From a checkpoint of a small transformer trained on Wikipedia: learned positions, a variant of Muon for these matrices.
Each number is 128 + 32 x the weight over its row's rms, rounded and kept within 0 to 255. Layers, rows and columns count from 0. The size above them is the row's rms in percent of the matrix's.

# layer 3 attention key, 640x640, rms 0.0817, rows 584-608, columns 384-447
size [ 95  95  97  90  99  93  94 101  91  93 101  97  86  99  93  93  89 101 102  97  95 101  88  98 103]
[[198 175 144 142  99  71 144 123 106 176 140  88 164 122 181 109 146 139 121 149 148 115 156 180 143 147 149 127  52  84 109 153  82 125  99  67 144 119 163 155 129 145 131 131 145 128 125 153 151 112 164 149 127 135 153 109 142 156 104 127 164 182 150 104]
 [129  98 106  86 195  62 102 125 119 136 152 128 132  99 226 123 159 154 100 124 117 105  80 154 139 132 147 144 105  88 160 130 146  75  81 146  84 152 162 107 170 112  74 150 186 142 103 137 156  90  83 121  91 158 150  90  90 106 142  99 124 165 135 117]
 [153  87 122 116  81 123 170 170 104 156 168  92 104 166 170 122 131 163  74 137 148 149 146 164 167 150  85  82  99 113  97 149 120 169 180 134 157 153  89 138 140 161  84  97 104 127 148 162 127 184 114 126 152 139 117 130 110 125 137 143 145 127 130 118]
 [155 109  58 145  88 123  92 139 127 101 111 117 150  83 174 114 169 128  88 110 157 159  53 145 108 124  84  39 107 117 162 157 140  84 134 157 111  79 154  84 150 110 124 137 177  95 187 137 115 119 153 128 119  78 149 137 104 104 112  48 131  98 149  98]
 [136 129  78  72 157 111  96  71  14  55 134 129  82 141 133 116 102 137 128 162 165 156 131 123 127  76 117 133  94 166 118 144  94 118 118  74  87  94  91 170 125  84 163 121 124 136 118 160 117 121 128 118 119  71 148 111 147 159 175 117  93 118 128 130]
 [ 80 121 110 159 117 160 159 188 119 106  98  66 173 141 113 119 116 133 141 163 118 133 139 133 105 160  96 186 164 121  98 124 124 128 122 115 144  96 107  87  92 141 102 179 121 193 118 140 143 167 118 166 154 145 138 119 114  92  88  72 156 191  56 124]
 [112 130 146 121 108 114  96 153 164  86 173 114 149  92 155  93 100  67 118  70 179 106  82 134 112 112 168  90 173 147 114 106 211  68 146 167 179 118 106 101 115 111 140 132 198 180 122 140 160 102 186 121 143 118 155 115 126 105 117 154 173 100 147  84]
 [130 102 110 166 150  99 115 102 146 136 138 137 120 113 163 162 165 186 135 142  94 152 143 107 178 106  92 122 121 177 143 135 101 142 155 167 141 174 140 120 129 138 143 192 119 114 171 150 132 119 118 125 124 185 140 151 160  98 137  85 134 120  93  86]
 [140  79  83 100 123 114 117 152 155 114 107 132 135  90 161 139  77 145 107 155 158 120  98 126 167  77  92 170 113 123  89 160 184  82 190 110 184 148 131 103 136 157  65 105 112 118 126 130 120 128 184 108 153 163 186 114 157 115 105 131 103 122 125 110]
 [105 119 156 136 130 200 129  73 132 166 114 151  71  60  89 111 168 107 110 112 108 128 141  80 186 100  90 107 182 199 138 118 132 133 158  63 187 156 126 151  97 111 123  89 148 128 122  86 132  89 105 144  83 139 161 177 105 118 184 142 155  99  95 128]
 [106 130 158  99 124  97 144  78  83 178  90 107 137 147  60 120 128 108 130 140  91 113 127 133 139 145  80 178 158 109 112 154 115  80 184 114 109  99 135 159 159 124 143 176 115 174 117 148  44 167  95  79 116  90 179 185  61 134 124 155 121 130 126 144]
 [143 104 114 129 188 127 155 125 149 169 104  96  83  49 157 120 183  97 119  45 122 118 102 114 148 130 125 160  67 168 152 138  87 164 107 148 161  84 189 156  98 143  91 161 134 132 123  71  99 103 186 158 122 195 139 145 127  59 103 117  56  94 127 135]
 [205 150 124 119 164 121 146 104 135  89 122 123  85 171 123  94 134 124 107 118 134 145 134 139 115 163 109 111 137 141 152 178 149 111  97 166 112 111 114 165 150  97  98 202 153  83 176 137 100 118  94 100  82  76 162 133 146 133 117  93 200 125 145 108]
 [126 165 146 125  49  56 100  93 128 101 135 149 183 120 154 147 143 167 153 128 155 168  94 138 149 176 119 163 122  55 140 171  99 149 169 112 109 144 127 167 126 119 178 130  92 132 136 156 129 150 114 140 105  83 103 112 110 180  89 116 123 113 185 154]
 [109 104  93  80 164 139 142 148 126  48 106 137 115 146 104 116 146 159  95 114  96 132 124  65  94  95 133 154 124 155 120 121 158 118 105  89 108 164  61 130 125 121 120 122 218  86 150 115 145 161 138 154 131 140 147 120  99 127 125 161 114  76 153 159]
 [154 126 211 172 117 101 187  76 123 107  96 132  62 132 194 118 217 134  90 141 128  69 118 121  99  91 121 201 124 104 171 154 114 114 106 144 173 122  92 127 117 126  68 150 174 100  52 147  40 128 168 158 129 108  79 173 107 140 119 147 142 138  99 140]
 [127 145  95 163 128 153 165 159 120 110 125 132  99 131  86 170 179 136 123 162 120  85 127 128 100 115 109 111 127 152 118 166  85 118 165 144 136 172  85 125 139  60 139 114 169 138 114  88  88 154  70  96 187 124 150 144 115  96 112  63 139  88 108 163]
 [145  80 142 119 114 126 108 122 126 119 124 171 182 134 109 132 106  25 124 151 140 188  94 127 120 154  81 134 132 129 106  97 101  64 144 111 113 147 149 175 124 167 151  96 140 177 152 121 148 102 104 157 153  79  80 186 125 128  96  81 154 173 165 195]
 [115 118 118 103 138 128 171 110 119 128 144 124 173 160 128 113 110 166 170 135 132 137 191  75 172 157 108  66 109 133 107 141  98 144 156  85 141 145 168 153  77 109 130  99 140 147 125  42 162 130  91 159 156 145 103 158 103 153  88 115 159  78 119 156]
 [104  99 156 113 119 181 136 135  71 145 162 125 100 106 115  94 173 108  97 136 133 114 136  90 163  93 138 100 119 202 131 149 131 110 120  74 175 130 103 157 166 184 142  63  97 109 144 112 142 152 115 117 138 163  82 116 157 108 109 160 108 154 123  89]
 [111 210 109 105 165 164 128 135 104 122 173 159 152 104 146  81 132  97 122 152 143 107 153 193 106 113 147  94 124 106 110 154 128 138  97 152 188  94  71 161 112 148  86 130 111 127 111 121 120 156 126 166 107 141  66 126  91  73 152 121 125 119  88 170]
 [160 116 168  94  95 183 163 175 114 150  78 158  98 127 105 116  95 128 171 155  97 100 137 119 149 199 159 141 193 107 105 117  69 144 135 115 196 129 129 188 103 194  71 119 180 128 104  92 134 137 130 144 140 127 111 212  91 180 102 149 125 181  94 130]
 [148 154 186 136 125  93 143 145 127 107 128 137 115  85 117  98 111 130 123 172 113  74 173 154  89 130 155  96  91 160 129 146 126  96 134 151 136  83 155 110  79  91 187  98 205 170  93 134  85  69 110 174 135 109 105 137  63  79 151 120 123 111  64 130]
 [120  97 122 164 197 160 145 103  89 146  78 116 111  67 182 187  95 128 149  92  54 227  87  99 180  79 169 107 132 164  90 103  98 104 120 144 157 149 129 115 126  97  89 141  88 156 143 119 108 126 146 146 135 164 123 163 209 115 118 169 102  94 134 206]
 [106  81  81 135  80 113 152 165 132 114 127 129 140 155 155 156 103 117 188 132 126 167 166 147 142  93 125 174 170 147 119 103 210 135 168 115  87 152 130 159 105 117 131 106  84 143 131 109 166 165  92 130 157 134 113 157 154 126  96  73 143 107  82 142]]
# layer 3 attention query, 640x640, rms 0.0855, rows 585-608, columns 384-447
size [ 96  95  89  95  98  93 102  91  87 102  95  87  98  97  92  88  99  96  96  96 102  87 104  94]
[[110 135 108  58 162 166 108 149  77 120  95 144 140 128  99 142 133 140  99 116 123 115 186 175 152  63 148 107 161 193  83 113 139 103  99 104 152 113 203 134  80 129 116  78 121  90 128  81 127 142 105 105 100 105 115  88 117 182 123 138 137 148 117 129]
 [ 89 106 112  98 119 146 105 128  70 145  19 150 125 104  97  91 100 156 110 164  76  79 152 145  85 115 170 134 116 122 103 102 128 115 118 146  96 123 103 116 158 146 207 110 117  45  73 145 171 166 159 134 121  28 174  98 125 180 150 191 151 150 110  51]
 [133 162  68 103 172 168 194 115 117 122 100 163 116  90  65 100 109 123 116 148 114 111  96 120 115 125 152 135 125 177 138 140 114 112 144 206 136 206 112 126 134 133 160  97 138 176  95 107 141 106 146 157  93 153 154 173  63 147 168 134 141 141 165 173]
 [115  83 131  98  93  51 118 100 112 171  74  93 122 122  77  92 121 130 147  81 167 125 145 145 133 119  48  99 125 158 129 141 110 188  96 148  84 121 149 111 143 166  89 197  86 121 112 229 167  44 125 142  91 192 122  83  57 127 162  72 191  54  69 160]
 [151 142  98 164 153 148 118 151 144 125 226  54 135 123 156 122 134 113  48 106 111 105 135 140 130 131 181 103 114  89 111 168 130  74 121  41 151 129 120 185 114  98  38 101 164  86 152 138 140 112 126 175 116 124 135  92 142 144 136  62  93 214 142 128]
 [140 122  72 153  97 135 136 118 143  84  99 162 114 176 189 142 132 105 151 166  84 113 140 147  92 140 118 131 125 146  73 133 136 137 200 133 136 108 167 114 114 116 118 155 171 163 119 152  93  48  89 100 128 163 147 150 160  83 127  96 140 134 125 115]
 [125 112 159 137  98 130 148 118  93 157 164 140 181 149  86 143 110 176 109 100  80 146 109 139 151 153  90 163 126 105 137  98  58 108 135 116 148 107 103 187  99 111 116 141 138 158 140 106  95 202 119 153 112 137 151 163  72 144 113 131  45 112 129  74]
 [158 110 172  73 147 150 147 154 166 145 140  89 137 132 150 120  62  98 112  84 103 148 111 165 146 111 122 109 129 235 171 150 144 165 100 133 112 115 120 114  97 137 137 172 150 101 108  89 122 159  96 163 122  95 123  37 142 117 140 145 142 149 139 181]
 [132 160 143  64 123 137 104 119 179 119 126 157 155 117  67 146 166  57 125 152 116  85 141 173 162 173  85 108 148 135 129 100 193  80 186 167 129 182  95 136 111 153 151  95 114 125 156  77  86 126  78 152  77 185 169 104 108 113 130  66 150 131 121 117]
 [155 107 153 179 127  90  96  98 153 146 124 114  91 150 163 163 114 111 166 152 135 210 137  41 168 162 151  89 170 120 156 157 143  90 178 151 129 160 153  85 126 158 170 136 165  95 106 145 174 149 131 123 159 166 152 160  77 105 133  92 164 117 157 126]
 [ 93 181 140 166  98 150 163 163 154 193 187 129 109 104 123 121 160 110 100 102  99  58 100 172 100  54 145 147 109  79 139 103 163  90  96 119 119 112  95 134 106 133 140 103 167 123 116 107 181 114 121 130 142 164 141 142  48 136 141  97  97  62 202 125]
 [ 87  75 124  86 122 139 124 156 205 155 131 104  80  91  69 106 158 165  93 168 115 138 155 169 124  46 146 135 142 123 162 122 160 144 114 121 153 111 122 149 118 129 109  99 141 128 172 150 120 132 135 117 139 101 162 218  98 113 107 168 172 132 102  95]
 [142  93 120 199 130  65 103 203 182 145 117  75 126 138 168 186 200 136 147 120 194 179 141 148 147  78  90 118 125 124 100 110 112  81 117 110 102 139 151 141  97 164 131 114 136  80 113  50 184 100 140 136 128 129 146 174 160 109 143 107 157 156 152 144]
 [148 150  39 163 152 101 141  81 163 126  72 124  89 119  79 173 105 106 146 156 102  73 110  45 164  99 146  96 174 155 140 155 114 142 103 152 196 135  98 138 132  93 182 161  94 154 152  97 112 186 122 140 142 136 154 146 113 143 101 112 136 115 169 101]
 [121 137 122 141  61 101  89 116 114 142 164 115 102 102 129 139 129 140 133 112 160  56 195 190 167 180 113 112  54 160 116  98 156  94 137 148 146 132  91 135 197 164 174 156  96 134 171 156 100 176 106 170 138 164 130 133  83 189 107 116 104 149 117  82]
 [143  99 120  83 107  91 133 118 124 128  76 141 107 127 138 159 114  74  92 153 118 141 128 132 115 147 162 133 119 167 130 119 106  90  91 107 174 159 114 192 121  86  97 101 160 110 134 121 153 136 122 123 119 133 157  75 119 109  90 131 171 103 140 107]
 [134 134  64 158  68 124 147 100 132 110  99 156  90 124 108 150  62  94 160 108 164 246 121 149  83 169 164 109 149 133 140 175  81 186 110 163 133 152  69 107 104 165 150 145  95  97 106 181 142 125  89  76 126 128 127 139 196 180  81 119 134 122 172 119]
 [138 108 182 145 121  84 158 182 144 114 138 101 144  97  95 141 127 126 143  91 164 169 126 118 196 120 179 163 163 135 158 163 120 167 104 141 127 215 170 115 180 126 103 112 104  89 143 115 128 132 192 117 155  96  38 145 150 117 151 135 164  77 106 136]
 [ 68 181 133 102 110 101 113 120 187 136 135  87 110 161 120 219  81 133 125 139 134 131 138 222  88 182  84 109 170 198 145 164 115 145 141  95 103 203 126 133 127  99 159 116  91  92  97 154  90 153 161 142 161 156 156  84 114 135 196  96 117 144 192 117]
 [147 113 145 107 157 116 187  72 123  99 222 107 114 131 117  96 170 136 106 201  83 139 107 146 133  93 164 174  87 124  70 154 151  90 181 108 133 113  70 113 151 138 143 117 216 132  85 116 152 156 168 159 154 144 133 162 155 147 151 101 109 102 136 160]
 [100 113 155 173 121 145  66  81 183 133 125  95 175  94 124 119  75  94 157  97 168 163 140  97 169 147 116  62  72  14 104  90 132 169 161 128 152 184 154 111 213  86 194 179 137 103 161 173 157 113 142 118 139 156 137 122 125 146 131  99 135 152  76 125]
 [135 107 156  70 154 128  98 175 144 148 143 159  70  59 113 155 162  93 130 137 125 204 202 125 188 174 164 171 113 149 144 139 108 119 125 102 185  89 108 146 107 122 144 172 127 141 152  71 124 141  85 144  89 132 117 118 141  95  72 143 106  49 130 166]
 [144 123 167 114  90 113  63  82  94 148 116 147 138 135  91  85 159 104 119 152 115 131  84 153 122 166 139 106  91 133 152 157 112 126 127 124 180 126  98 129 139 191 150 114  64 150 102 125 167 181  93 120  90 109  93 183 109 130 157 142 120  69 103 166]
 [116 178 144 142 143 112 107 175 123  94 172  75 131 137 213  61  99 147 122 102 130 148 131 104  55 153 120 130 148  85 123 176 112  94 131  98 115 115 195  81 168 105 102 146 104 213 104 119 106 136 112 144 143 120 127  85 176 119 130 131  90 152 157  69]]